Weights of a small GPT-style language model, trained from scratch on English Wikipedia: LayerNorm before each block.
Each number is 500 + 25 x the weight over its row's rms, rounded and kept within 0 to 999. Layers, rows and columns count from 0. Numbers have three digits each. The size before them is the row's rms in percent of the matrix's.

# up: layer 5 MLP up, 1536x192, rms 0.0943, rows 1057-1092, columns 0-191
# down: layer 5 MLP down (transposed), 1536x192, rms 0.0833, rows 1057-1092, columns 0-191
up1057 085:481482493557486468525565491491493474489490466558507496483527498491485521533504470486504532505495480481490517576481518478467528495470494471451476452478490484460495527543514499512494504533483520529489508495461472488487487500502496561542487500471518522506522504476462514468491521519482507505499419582504572522461529512504475487507522520508516543500487523499487534515470487462524500489472477526477498519500461490495512514516514490487482535493518491533492488525499478468501478491496520549475520486500474460521515467511514485478520495514496510528523500513500509466476521469527516526
down1057 082:517511480481488559467469524505504520519549503470465536481491512509485484481487493489501477556513464544492484427502479485506466504522475481536545535537519499535523543478521528485503507477469473473490504528517487481490498540482482460499490461491478472512497458498516485543508503452529505514544555478510471484538518473491520550500459494477483477505485502478478503461526533527490503498543485503512502488519533478484444474493495512507494466484449519485539539517525476497503531492497500472560529506472489525507509531497489522520501520472506460477495505529484513494523472530466503511
up1058 094:497491518521539499545508513519490503502480462523492446474524500540474532468530470511499476499486472496510480524490563524537493468556504532552486499442510522494484502488504501511494558514503464528448531482484493488530518496523459508479487523467497474483470454504481486511449548514487503532498449518466482512505527473524565468508519540483488512509507450532503543470516493527530482459484466514528483556515467479484482527525467507480494507517532495482507492490525471485490477520498496517496500487523526461543471478506512463503515494495520507481499508521521477482494528518471485495
down1058 092:495518522457513484516507507515445513488505469478527529499494478501474473525534537516471507524479490513517453502468503478468479499541503511521487536494489500470485484514454484535477514527541429495497491487574465562499513490462509550526507495457527475482448486511495483487500501536511486469504499504448497484507464500553543496495498517510482478510484441497504537509501541485515496510473468523520477490506466535543490491483494493508509520538537505486534511499513497463488449510508536458499528523485490487516464517518487511473549514478490516487543530491498483500519510511514442495
up1059 081:493474509519526522522508449525499497453476505493478466498466502517493485518504489542531499473541519472506493538515508464541534483544462463493511522490537474535480471493535460501470508498493495470469472482471506489508510505584479517487480482521492468462531460475516489529501514508482499510507531554508504471501515483496494522485485538512532474509538504526498480467519486546508539473524509512543469501518558471492460476486521483525519571479474536483492502454540514506443528530496506487515476497511455502525491543478499468504496500482514523480496491514486522487520508506466483523
down1059 082:513481515546517504490500466534500522458485502494480468460509507525472467503486481513536492475552492467513514540492504462509522451550487492519497494469529448494491486516520513507474551471490477493487500460483525481517531478564505512517506479486470476473526467468492517506529535483474512517533523527511506458499500501475496506485478559524515490499527457564522476486526388506502512455493506501495481525510541457530470490488499512476488542496488523493497492489527504497503492521488509516500483508503476476517517503471502470485518519483525525481495494499496565480552521511486520508
up1060 097:479520480546503488463474502466477498490516499554521527477534523482499532484504455480526486502504510508517522504523514528498492496475514536476524482502548497564446492512521517505500523480497493494501505493472507486477507498521529567500488513521541479492504511508471494459497501520473530522452500541465468520468522516489478520456555532490535504516445492497501485524534486499510519504515500535454514503519472523508492458482456475488436541500472471474484476520504520479454486543504496495530459535472484489508511472530474469471537536530538472498494519480447506495487501500533523512
down1060 085:533485511498487542501511530481508501469556536514492503504527455470502485514454521487475471453507491525498462459516481500515466496538475476558454516536526501531539480500475496524538504470460500480530474559541494511513481509479514497537499477443475468501498475500518495528486522498500480501571489458488466496521509467503539508481506476464506529480529481454444538470484457523509510504492487484507527498571510500465529497541498510502484497513535510479503528483499451491484507515492491506510520513516498512540525493474509509532508468470512481500490509490524529479512476514453497483
up1061 095:558455476502491512489529450519546450483479485504452501510512496484524480478478506443517469486526471499508478508461494546500519492511523520492504523491496479486466488493519503511499524502479539500462480518452532481500527469522506527485467509485478515455543525490517492469468543523509531502487512477447514464520480530517522497560498475504542539495460494470527524494514484482515515498485518508486488499524517478502487527537508519510451486464478520512516495510506557470523521477482547536504556513485489474499486511490520465500517502479557470483499510499442523488541484522485543505
down1061 094:577483521500533482539527481495499462504464512531516487513466489476480449543508506484522498517505478504516481546499542457557516498492481517500498489500505508557440501489510547509473531517475503505503524527509488448493497533475468477508489506477490499501482488529455477484478536514495480494476493509471500444498513528477516514501487481527525525509509547491493470487533421502544483502511521498481465459526492501519496495552464524461505472513487515505505512534466471491522574465495536514496517484454498506465499515510517527485488492502531476514506478492485502503472466507536513482
up1062 106:517500491479506517503519505444489521504555514508506472455529505491527504463514492470479508498519517528574507528495525523525545512542503507492549498501492509504507446515526530497478519477519477505486537491504485492538496433479494446500486514484503474502482511518459523519463504482444521516538500479456535503516514451460485484500480494494516498474504468520521489495494487469496501516504509499498440527512557485471530457516487536507484476519457514450505544542520519472527504501522509519530524461486506492501461432458514495527528558512493493508492511510493492477507490477498502492
down1062 098:504506519485550507468496467466503474517506538483499524544512514492459481511515494513486531517487507485513500508559485558480493551456512528499496501477532486475502481505447494494481458531520499474531520537489507539477515493526515537477536512485471490465496508507445485525526518462459490534547507491437513479494477514520518459474481503454511484497524484489492462546517531481499529488466479465490503475483475523486511535474489514457473482516435538548485518513533489470503472458493467518484521503512508508472498515533477495527494516520534502475504539529529463505496497525512486486
up1063 099:543529522468528529479498481514524512472506453516517478469483486505462499453509488533515520502534493487551516514485491527492528468509518490524515531537476475518460490540536538477420489480482500531521479455504482536463503480481496531551474505494490467478513515541489524510507499467492488534476534505523494516510543519492515510477499492493513490527507497486497518495504460498509503471506520456507482507486481490542536468483453530498498478505480527482505468536549528450517489541504479522522545460512446495485522529470479520518527539484529454487483480558495509486506497494468493514
down1063 090:555528466509485518463487545490517475518489514493465518526500498491499501488475512524483537458523477482477523477504541479486477479534477545452499521495507511530480484495513454518495480479532516509496497472503512506488514520490535517471521513501535523507522506495492457475488523498572489509511460466472458469471494501469459509491511535484498493501520471499488503481504486502475512535469501504474488562473579472518460493509527494498512468508470451491491543515520494496492466483519545529503489525468520535445452535509546523525474500481499505513528537531478495510521505557493469493
up1064 109:478527447453522541525500513481504509530560451524502477484505483527494514518522493493503498483525498496533453499480548505496501507535485512485515499474522497524480428520484501528489471489516496470489500492548460499494512462480516459503506518511565485516480446513494483470485528521471533516519499521490512502515519489478525459525490521503505486502521439518529546466546457530520456482500492489494501511504525499509506481501449487528492476505492495476521522523528503492539503485530539503470495466510491515516514475462524449517526553462535506521513488473465531506506458494511458539
down1064 108:481503507474567521523521499480518507477491496499508448511472532485511502490494499483542460488530501494474505488457532483505512506483523491465476484449486464512530540518524478497517507461504511507500516488571495516506541545482485481489496516517499566478464530516498510511498478472477506480489480500496478452530503503477499490462505459480526525446486527484494504506480533476496499488473529522510473481499505515530512544533497517502505504485481480525505464489561475515483467495457462523496526466494518517485489477518507502508467473535501539503520484464508471570575499487538538541
up1065 104:491524472553498523504492514513514500512524508528492485508490516526518506486517508546512505417526471488477496511497494558512511426536517477490499512463540540561493502482516517520510491469485511513515482491490497446530500509516479470526446482494464486541528467509442501542471527485456496513496471468472496540470514462491494494509512509510491492521462491484500538503546480544511515471520508538489491536467482503476487519496486481527506477502514482537522569497528508518500520530485508529524494490473526481523481469502481488505485512491479522467522461506465494467495521480532463543
down1065 108:516489484528494491509516522481511519514498498453472501534496465494529519509551532501517477502498519530484485489500446470515498490524493506497553508513502518504506467489481500507469516475470510522528473504496486453519506504485484514497519503488492506532519507508525449506526537514527549475478463502438483525463494503496466485486534514490522511465510473455508441454544497509504531516515485499458504501513506481457452559486524483524569507457502529519513511520527515490511538485526492540470476529497493514505494500508469472526516476488448480533498451482575470505485509513554478487
up1066 099:511454461512518527466529502500508514461536509490502480488552489490506494513460457506501504512520429498521498525494485499499502510495554528566515465546500524490506521500553436477473491448486483515498479542519510487479466490482559508478486449521506500494491535469489509497467491550477528517521508512507524518449494463468528486533512483521518510515491523468523514512545491496486492497478480481516496518497490468539498477530477455513527486459490477504548503442494485474506511528526479478505496541507522497538507501496524457481494519492502542505499483503462486491530498545497477518
down1066 097:487515508498455491533502506513502501520503479496524504482480524487500534500527472455476523489466555496494530520525517516480509498544450495424471498478499485510508487482462519518507496510542496464506506480504498521508562459505458523532504505490524499498523492546500492467533500445510472494483516511541469512549483509487497488504515493496509518512505487512504509473423513456468529532499481527480490473507504535467537469472527535494446492558514541492482463533521504481512512545449537496467500503512477506468469490523478538493515488514492541477473528516512516496478471459490517485
up1067 095:552488504477526466464498460485469501466480491494454499473473462466493479514514493524474503480516486503506520539488457490497496494521516488545497528505513512508497523504493466539495542554522463528500502464502519502492488458440518518507489500481493527504467484506478504477473498502492512480504483545484449455514537438518489525553546501522515531458520516507527490526503488531519495492477476476522523531470473492477522512477496545496529500480529533527507498504602517520512497512482504508533515529509470496534472493514492489480517520460499508448533446523503476516527494495502508494
down1067 080:474481465529489506492469514523501461517516508521513492487495546511501542513478494511501458502486499457519490486505508524490498467472485499495467503437465478534492509530507504471507504455497504507501485556511464451492496541532534521518476480544524487487576509523496508500537522501492501534495494495521516539553479515468523476438466461515502472518458476500472492472540500497487521508506494526509516465527523505509504440477470472504499531461471447506509525498496547507498507521480487478487477516498534504508545510500541454523497487527543503527513518482463492463484491475543480536
up1068 109:499457464534484502478493516471513480461491512489474479536512479483529539504492517521514494505496514417500469531496492522480547485515473504513540501500543486521464500501506471492441517499536497527490473500506530509523508477508505490519538481498481489496477486480525503483537538511494483509517525553497490466457498494502470506486502544509501531521459514544488472514486471504489475453511501508526482589518477478505537480517454467512513514546497495524498557489511482469519477532499511475498493503454525506524500502497499488548496479442486499486490483560503488441493541487527517514
down1068 118:517498442508472498495479541456528473522517527504453484494492433481519543492498477498488473472467492485498508508502478524493503497467474523467523515474496500491495515506537523509490488510537480512544496433482488495496498460547473525512535441501485450509472518543513531571512552483516494501506481525510464481473530499508525495500486509531517524471472488465519468533492521475525481490539474549527475556534492523505503507509477507500524537494548499481503501516505478494488459477466465496502493519517517495530501499537513518504501480491520486486522510506534507463444459530500464514
up1069 104:508519448470540508488518480517501524548520510485483508514505523484481494480469512484504480465495460503498501537466479535514460505532524492460509485486517524525503493525492440491489506501505488538525482487510525462500519470497560489540479481531531492545508488505540513470500470510498531485505489473467522470497488444528516493560542487486517518517495480477519486469519496525530503504473487452507484510519457491486505513557488551483448478490492510504461479472519491471475495506471500496547552527484499494525507489460529500507501492475565546536482531509531528484511484486518479445
down1069 101:503479497475495486453508440500503482514463492475493510531518488496486500448537489484502498544504515498504511564449461512497491492510504468501535518490538560494475476512521500495487493503541477515517441483544490512503537501488523476523517477488492523564493561492478433480502453495540511497452506510532490512478555491523518501462516521490526526479471522522532518526487514508466509527504531452506521488522470490506485496533469507477499536481522454472524540482480549516499485505501517484460476489454517508506490544501475540506532484494508519478487478486480487500506523484479524492
up1070 096:528509490529490484463491461493515483522508508550467488496515462518471465487484510505490476495503493494557488494519513496516521518504478537525494506504564461467493482502505490468504541517494514534461493524450508512446504497532508527485495460497480494452492499510499507465470481542454489514465539485511486486542538516507465573509511507563513517468521502502500492485480502494497481468515507503491450533487528503504512472502515518473485512515471557495503512481561527455470466520486502493485534526506485499480445523480500462512562546470513482499477506532509527505495506476466535512
down1070 099:481521472482466517465488507488475506493462483533506451490454447518481499520493448522500493523522542479481512509478492511489490523527529520555494492509501519457480542529548479451444501516525472513468499530502521505511502492544503491540473506535481484482509464480487541496510496500458501517485476537511531472503489513513466501549495495513516474495462475495483508539467503509534519500510519472468471497504499548461460519531526505509494498519483539507488514493500494467476496462494504467476504517464475523510549462510471502497539484487526518503499457571488508503495530510540533559
up1071 075:520500496493549519485511463485486487422532484489483459470489486459475469500483513499469517469505541510513453504510480533508507467548481523481523538465488511516484496539493545485465491491536477545546512505513517493549515496506523478494489482485486450494462466500510476451479516508473521581535508500476505509490476497506469470522481533486510523493485505514532466519539458506512497486476483458511471528478524516514526478489506561517509536520492479528517529500504508480505492493484506490504533523501466478496535454524493515490525504505541505486434478524450508500520517501527500504
down1071 088:513459520522534527487527473529494485455503469518503448472486518498468470511469522522449449467526507514547476513526472516508501530541516532483513540461497507515477477565487519449450506490552493504518497525478520485493526451534480486495495474501486454493485456486497472502498499501471493556502539508505523509493480530517498477515505540518507493461499482522500486491523410525494517518493455508504492534471560513489502471481514525509496512552488474521527507500518520482498506498478514483492523499490452473492528464522502503486502533502536498492471521495482532479508484514531516478
up1072 116:495530537539533517531514490507508488508488476506501512519493532505527476528511492518518524465512460493522471493510458505517492479506489456455505493532496472506444489478473488482538449486493556541499503495502516497469493473492499525529519471535524454493491439506515505470494520538499547510500466499500458507492510500505507533485508503519500536515485497542518468455524474559492563437487485522517514503509547529530490521462469477488466521510519510513466507498485495523488476491494517536462498515464494471549511437490494459517500524477505561512491470466503497509523495503527510521
down1072 124:527513478421472539491511500512520478570508463517542514539459476514524512533474502470507466518494476515468505451478522501517496478517484505545486489527534494466536465507483524492523505493502509511491487506466498483490504494466490512463483532492458520475528535514498496558513496469520505525531501497505487536466505504477524464446518477501507542461469511505478492486518493495532481451491545473493492514473542477547529509503493456504496486472493545471470491497499463442471506503462491503518514505488462516506531515524499539517501526505498518515490517526505549468501531480518492547
up1073 096:495456517486523453531472513484461503483511502501502508495500513455495513479495474525479497504533482491514444531484477512470507533544504474482502456493559458503518490457504476461446517483524509527519519548501532503521468489514522512503537480458532496496451446492527496448477508489514509472468492554499499502508484507477522503528518514521504511568505487477539506476498476530526536515509495480491469520491469478514510497490517476479521529551562521501491500497534531464504524507467459492481521526534478523538527513505492538499474484494550509530478531531487491525499517536497499482
down1073 089:542492471531492521492566480525491485479474474518516513450489510530495514500546520503551488485537506480489438520521494492549484500469501488486537495499499494441483490507508503515503469474461507475543501485506500531505458478511476508490452470525533494518527530511517471507519517530477480482497475522508534486489536496497493529493499449524489502549493480426475552517516474496509468482486455551533493510523505509510456504483478516463483519517500511480501501522480518519498524474524524486516487481473489483498504515477554452488547495530532474466525461514482484514526490548484516526
up1074 103:499510512499501503515526455509494491499508471477523482499516512505527505502482446519488524477564466482527460510454482503526498512527511471519530506475505546486512465502460466512458534471512513505494483513523531515467536500478526493496495479540501490488516461488507464479507482490480575487514469479497485475483481433497543516557485467510485510524514486490516497492526462513524534507459452482495503505555481483454493488502506529509495508496550536546484473521540499484529499520503494460527539521519528483519496503484552488493524476486535516498502530478468511482524547531517446487
down1074 104:464469484496500529475519510475472483526521478514500523506490505542503469474483487524462535506519522489487469480509512516448502490459470508477505506514527496520499533474488507511505528536491532445521502503498510495498482513497510503502501520513486509467499480478487462524486502494482480516497504488485544547536487457517544525511509545495505504498512506525423549492532492478481544474491567535537487465439543516450523533455480512511472452515497481505494529482465522520517495537527488470489487494474493559479499530499529464540494487539500511474476490478509541461476538497469484498
up1075 102:481480513480546508502522470495569498482478535519458457507489478491479453517487455511529512489546493437490486515477474490469473502532537473452530500496509455573495537574530504508505486487481489476473523513468509515526488478498500535472490492486477456521505495490501497515508498474485543472469499505529561505478471544503531491461500507527513494490480486503512493444500472486483486506515525512485537500527522519526522464504507490512484525485539478463481527468515502522517479522470466524475535538460460488536499471504473518496530496472514469491502497532494499475518508508521499495
down1075 096:499500520495548486487495484489545516550543522534477499541567517452508481495505570468511502481516535485516482471473461512516460495516518523474497480490491449466510463510504526496572498487535488470469501476513510559472515498487512491458535497484488507464500491524474510482509518508501498528499477493494471466515504500519527512497500499507508504484520512465502472487484409491519520513482524488517486502555511496513485491507521466474488523523525510475517515464502468509509501452511520452514516503491504505538493497496525468489501515497454534492527566483518478494531473451491499462
up1076 099:524515432571514483497551514482492510500526458524513497544517489464493492493472519446452509486509488449503496497482469517517512515494505464480521507485503502516521497510518467524451545469537465521508440557501520516491520482502485503479517501523500515503483472462525564467486510487478487462465512522506525541482507474535523452508530485543493506559488511534482515494488481494472500528466500480527486518507419480506513482493522519495505532527486520500496535514540496490497490511487499520484505481498491494495510511504482475509530505501518508506474525497468513434471552501497519516
down1076 087:519499534493490522519494533499515472493472553467491488488499497508478491510516451530485462451480521510489491521517510475494535489547536542525489509533498462497481480519510485513512497532462527472457545458539468459484491514509505498528546484487486510496505521514499442526511492523494485518500486466470487451488507524520503528514474506475514494474510454517544495505503547546489494480510516516507496489473562543494494509489485479507520517473515456491497462514489522506507497460449522461524513530497499466515472491490516535476479482425474515492515527549521501555505513498508480445
up1077 114:508531517506480496532500485491515428514511474500500476561485511473522481542473446514514469472528494494489429499524458487514516454527485447499525482496501544508503516497476506509527497496437523508467498536507506482480528483508511510551456500539500461490506502519525480479481531497502530523521476544475451497462506484489504480513537510526522526477518497499532492508542494552492535459453441492481497493529506511505530515512496489535473489521518507480501493486515531526495537493500495494495514476488437460536530490513507444494526505496492490521510468460498514527534510484486490503
down1077 119:492518503487477526467444543498503475523528491511488530511495487471490476537516518494501517428506511484455474482495498462507514504492510463495502492499488495486517517512526502505521496484470502494475506488491524482475551500479511551480504491511528509492508551488510463489499485472492567483512451514483549534492521482484482471527537504512532489478494507533499448515509526519490506510497491515484453519487529468506460525528515508522500472506494424477477508512484546499525551531543504531460493488492474519486538502499490512451463580546480477525518473493489526459499503515503540473
up1078 076:490486487463489520501516528514514507471460486519526471468487501491447503521486502505552515463510547500505520511504492501492551523524514514523543551478520466501519486515487500495501540522501478486513491517460505500484514431562479494486506482498472456458529460490508484463515530490461503504475522483531480476503445533528443498552515531499511475505530489495503499478500450500532503458522493518514489538514535450484503514519485478540494551505502506487511479519523510506496587513476489498505461498479481491529532460493516489502512534504514492452504543511511525514521489511467515517
down1078 088:511501529494508523497502526491521516459482473529513456474495521506432524496457496506513497459547541494518472506493483514507534487526481510493531512479518454496509461532487514482465535495501469468494486526481536503508532444555494496502503505501462474469542490487491480498516569483445523495485506501527504513487494496512469486533553544503498483517512469537517488474506389512475492500514497509507481532509534467514482511508500511496465537494470530517532485514516502503517539531479507493506469483503461500476511466470520460535511546482528509463497521519502523493515491505476500500
up1079 098:480532503510522529555476506559530465519514513518549481483538486523405460528461507495505492497500528481498482489524469516527559509503485472514495490494494519513460478518503526444498502477486506471495504481525491517514469495469476497514481483475473507533523513486512475481487540475501497531505481479492536494472521473493477527476480499514518496510504456492511472493501484476484542505472461509500455518522517469528509484488507517495509539526447539495522493456517508495500515540538528505483561514510503534537508453494482518522522560493516508531475471529483528493504468538506465480
down1079 100:470493475524492530507516489461517504456517450479496522517538467492504481516502486462527502511563524532529516469484496516472511517471473487464505497469506529525512485488543527494518499482489480500485512535501491475500454507489470496532463489473506481541486513530515531507489470528482469464506561426524472514496469475557487509512473501521526524496516489502477535482502516479509537551501487535480446512562519483493527480464510475456503523498510517483477532453474455535508499514505485491472503510507508486530536465490512496521481479478484504549510446494520505540500517511511474530
up1080 105:517499509535514513528558506521454515516449515509523484513494474510491453528478466499473488480527490467512486515515533511507519451522500514527481449476529485528476495503507524513457535501488482522504503494518502487433482473527485523518500482526454494500544497490503550522515527488496462519491477538512523499463502512477515460534503545492544474466504462536512543488520486483474464516497479480528505497491471506539540475543499515479496495474460491496515475500465488483497508539491474530474517487487476461516506531502540443481479510473528506518496517575545507515515525523483484472
down1080 095:530469496461533565501534531524519517526487508473518554495443526501514471512443505494500541490481518525512509492498503527460481529496501478544555557508516501532457468534511501508480473492485504487455547531469528491476503471475539488488493456495496489501491494492530496532489494504499469540496473485453548508505483495508489506487489513509511504475501519527522522528528516481483504493493487490509454432488539530512462477542510488501530508466515471476505499514482543505492471499502500449533540498497489531449501466474497495524502517530469478500466510478470485496455505516484466498
up1081 100:530514506517518523498513492513481523519522468470503479509490460501517482507452473529532510505494484506533527528521499505497508494481464516527536499508507515477481507499525477489470542495525490513521563513480499508520484437525498514535542466464474476510473507529481539475458480520493497461482509539483504530490495443510509485470559500516506529534511514473496487478480485487494505440490507480481500557493481460489568495524467478522500450495528474500539527489533502491520497555513498477521520527471486490529552469484489462489481500499487449472524483523534531457495521488454484482
down1081 095:487479511535528521498527511509528529502544528465541501494478495502514532482455524525491509487532481495505524559445505497478464530491496507513548526536509508522495533499505471538510494476539457477527468480447461506519490468497465520487524489486505491508523528549484534467518484490513478534452524513487458524476488477496493512486531511513525534507533513525462518490520468456498484479484478450487478547446473472532506478543469519491460462499566485476519476489489482474504498528521468543510501525472532510504509485505488483493504502495501478522511487499490432507494473491491479487
up1082 097:502527519479539497493491460515481486505460511501516477499526536537487487507493453485515507462535530500487478545491502480511514520518511475502494482520501532508526494506560441514505472479479482509450498506495511477498520501498527520490461498509491516464528476519526486418483531499504536512525480532448483500511521509521463477553503455475532510521492472509538506500531498557556468477469474529521477493506492519475490542511509513497474505502537510504485453517503476516456521471459529515509539538494454486535492497515530513478510552508472535496506469485550517523504477498518464513
down1082 094:477486511477484429498497511508492443498503525500512505524500484456530505521532486486499530471512492517492474512548497445534482497520485491513496442497486497469497469493496507531544525496484456505505479558516539509549527526464508486530491495556501518490533535526524496552536504491465518485504466489431474486488529466519485472465480498472536552495531508455493504491461498485526551492490519458471544485523529460526476518511532526510505515482514491512496472498485487484494482477540509520515490527521509497497522464494478496473537501511485521523469497533493496451506527488526516491
up1083 095:505460505523495475439508434473537472457492483498466518515483514530514499525471456501551480490477455484477478539492561514522502495458496537511488507497514479509521485515535496527512512489464513487487523509470496489485513480496501497479474519451549480476501506518501467467501480529494496479480482506451505487468488493525533523503530457521523527524517502498504514474474493513486524517493488514538486479543490503488550529520517544482492484555486526497521480506524544475560484512532501515518552490477498484485478482448507497487507495504550512508483521553475539463479524460534483480
down1083 080:470495518479528488514545487511477504522497479533521447503488470510490447468530518482457490457528506479519512489537499496511465452477544457476530481508488513512477478497554480479550489522516476511498479500490482503492514484530466504499469515476468532509494481507459521526532528493490499485505531490519526490554562522496493495473477495533468497484536484505464498517500480521513475464514567527509522494507512487553506456457504483498485527466515482493500550484500481502574496464519493503503474498471542509493485524563477488499485517491463464497518513483513511509469527535485501461
up1084 107:541493507521511510534495486513517478489537535466492500538490509491516499535474467503501506465569511508465495495503515497556522454503501528508495474517508514503480480500504530536495518497461518505493479493497506483488485471505502482511507467486496444482531486505510443497456494498503531503514464502454451507492489491517548496501496499485535479511495476533504536505531493486480514480504492542500496569459511461488491493529452500476494479520509463493506470517484463474496582490478489532533493531494481476542507471510535455538499504476505491461541462472517511468529580489490484520
down1084 116:546499541542524505473485454497527513486488498492488482486511518488503466500562524500507474472502551511465467546464509471487543477482491491477478442482484530492449501488474510506501487485518503531530497504500487513499458491512509501500473509512493479510506519550525487518486471506518523457500470460458559461473542500518521487533477495500526493533507473500509493481469486507518530458433521503459493484509504463463520477508513532500515451474502530490493491464531528504514510508509530495524507479484484506534466496550557489491488547509561531503520479531452508498512504508517479502
up1085 098:516492497526501552523504492486481464457494466493507481500517518518526487519459523442501483498521512486512510506504485510492506464556485481501536479525515465503455482528498531456473466478530547522477515492472510481505490456481507524477536496511514472519528494507523499512487501506493511526506511485533486558478481495466541513472530475489478484510489486537515477489546468494492522450479447494545496531466540487527524476515493526559493475488535491533490511463500446500555509493506491482505470490482507514518506527490556512564518537513546477551476475479476528499500500472508485489
down1085 090:532519489467506511520512501502484490503479479476480504491481509506526553523454479510476514536511472459430454477520513452532555494492475473493529469493533503489525490527508517516526493427518489529533485485526484469509452519489516477527477502521526480497538484493521497493495518495481463506540446521508478478500476509532484503502507505525527533495488494476497510499461463505508511498527443532482490476507476514503510528486497501514545478555476512507463503484491510477480503493453490530461508499484541509567533546473499518483477463502512510500549506496495486489547554517464516502
up1086 105:489497504494547492516521504493490474495500523522514468480540495518558541486495475491479498490551524499538484492475497519494522495554460518481549515509527430508456465506491504493474499497555501491487441502487483510513481463511497518464494496518508494459517489506546512498501503488457496505500478509470505522504519534496476478494519556505474481501565488530537505464518485492503507467470507472465485546524520449507485490465504488478517482505477488509459520470513486468485490511467498531470475463531512494523532465491521502568533527483522493519444492515515485464498514523525450521
down1086 098:491532453511537531491489508507482540552524506437480482502497532464442504481517496512518512462522515500498531531509496527511497484525508478518499531501513499527503490531535507454472527507495500474507543490462517511483508507497490496526477527488496558451547538504464517509522448512494504495470522511508488530473536502490466520497460471504521543529513511498479456493514456543536493508491470489506491460492489488517504505453459456528517453512470471493488462487454506504488506435503512481491507501493505513476519469488516486503564513513455539490530489543497497512510537489478529482
up1087 099:532513511458519553473514495533491471510550473518495460516442486523528505452507531503500518505496458491490511556500529537540531492492519485483472487491492515505528476511510519505471457443508534505489473473503506507457478466456475439515496477481501496484473484497514503480480527477513508529529526502489523502492470517459520509472497490501496513557486507510523469508503460550531502478452505521558490539483525451506509483505484502476520480553524494444504548515498500499531528499493476531512490509506510517519488462456491474504481506540477509516508486500543534535496513520488493538
down1087 085:475498515502497523548489502470500542513502514509485521534526508517499531527457536479506486457483509507530526488517509554464456493485462526502498496496535520489516472538517530500508454458559513534498483550461458461467485463491473497502550492470485516560514487516462453498476478487553529479473505490501477503467480495477496506484497532483493510485535518482482490468498493484452508502499492491490490494493498513512483538551502495526524512498562507451518500517503527508554486509499515543494481496496520512505509544513518501518493482497515521479508461429490474451486513529516480464
up1088 106:481513464557541505524513510523472475534476456543481502515515474508516482532520490462531513478468514500526433525503524515525506502481514481476491464511528494491470515458478498443474457467501485537477486498514522485457480475504525541523522481500502508480541475513469533454495499505482508471468476501489516490550452489499533496484519492520515542530511506515578521509492476517517559476476494519523505490492508521485521519451508527461476497513505485515458524460505503522517515509464506476512511507558497515516529494453522452508494491504524475524505508509503557515499472502494495478
down1088 098:496495480528483481524518506509502487502489512489489521525522502470499508496522507509489509475516536494480453505531527485474531495510495494474449495522509492523456492505463520497505496465516517493480480530490448507501524490485501519483488477463513541480549492532498457512572513502526475463488505457517483475519504501496563493515510499531474515511504501522508515480521481496490533500488536510529480484490540561473512546509580513492512493491478502481432494493505467523481528516441495547490514519493506508510491477456495489503469492490547478568496489518539494440436489487484507456
up1089 099:490490527496546506524502477537510475486479440493493478480467523483516485491511516519504469496492495525535457491471492538473533487512485489484518510506480450490474508536516525448461493530461489539473495495477468528534517517551490494495503491490522506480508474526465508490536494466498496477509524499465505472491539482507504455533522531512520533463470526532575496477528485496565481501492477495513503520520508507480507518519520549470507463514505501494486471516514547515501508520447503539494535476517444528512518455502518483495538530466510456465497493485512518489523490538457474534
down1089 090:514525485504518471485507514472542474493467498491488514499471534479498500507519511488487538440531517518516454510461522535491512497510452505491538487503519524455498461499491517473486484463539465470487460480495531546525480518497474496518509535492488485506511505492504488485536545461487511518534469507507477504500548472499492500541504500508469472508508487488500502484533445502530479559471554484502527536541531516527530482482476493486519487519538529527515490570454492544463510463495495529523489478464519518465461494492509497491453482497517485560487503492509472530491505493505458466
up1090 095:498520504525542496502478492492506471453474476479462505503456482503486525471500482437485478486540501485558481538492513496483516491520532436536545493520485493511464509527527493489478480483513501486473501514474484495501519526526571542509483456509515497505483487448555500492491472487508553483465529490462483502511479493536503505477514482502505525546426519492489469522500505507528479512491505462499513511542538470508491489466534494523479540504522479539520551531495468465516495486508456492518494548466532492503512476502513512525520493517529481504524536516503489459508536501520485496
down1090 087:491500518517436531483525509519462518520468481510483485499512504505469543538522512517500530498487501499481478469462486530545463503446489478508490497507468493505451497500504526514503473487518490491522530491547513479484472542539456485471525555501531468480506549519506479490528516546510502505518486454490517507480496485533488457512535509512507495494516507518496489494503447491505507453439498520522469492521470529496495566498502469526476474522474537522471526525467514461563514521513490502490478507502499500480522536490489430522496556495524519517522476450507498482494517482475478500
up1091 108:541480496478495524496500472517510508513523492513480523508460483514497507474471468493489449489491492539521488486497475497504502518501450463478520480522513509519526507507509502502478520510496544526520460497483492511530505487482508463518524455497505460529488446514470508468456507494504495436482510521443532501484485488475492546466526516483539503513484532496508474496564473519496483513507445464503503549517509472494538492497461503452515501526484458499552535510522506529515551546486467509471561521516446551478483480510513535521504520495493480519453506480488529478521524475496507522
down1091 107:499532482498515533522512502483492530520524512532459509501483489511503479474512477450492529435513441474454472525508524544453525544488495482515495563483510538472545519550518444484480470531522494484512520490522511505504540531486534497499484465425503506471488494482475503489490470497493507490523499467503522516457501479486496525578494514498497512482521490473472546512493477486505530504508466523510500488510482489466480512501485503503514511516483486521545506523463428537482495511513506487517490487542490539496522509522516487476513503511478478469505521484528521543505498471453469513
up1092 112:498474518495529493484522533498522511428523465515482491496495488512481510498490412513515504486484446499523452532465490516484485486519515541513500480488527515483516503496504514491474522500486504542512496494512543464490510459511548499512517518486539514516485463522452523451474475520486496491472529506492521517497514470522492503527492464542515502503505506482550482456506484506506503524488467536565526507538469485500504490533481523457492496515506491473483518487507542442510505544499488485536497482529492487497524491491512468514506482465557492514411490521545531520498496479494465488
down1092 105:495467530517532496490506453511518430505515492459507480471462509499486495518518414508492542488504494507492485499498538545463510494536472473497493467475528517552526541480527569495509498500542481550533511486479483506465495519474501498469464518538476474480458503503568517532505527457491495464485515481515506529491505465530476471529516509505512525523495493423518521444486524475515501534539523499493499502493479536489494506490508482478484522536496516493494493487486516535514478493483499526507499493480538483525486480514484520455506510495446499504503506545489474504504501491503486526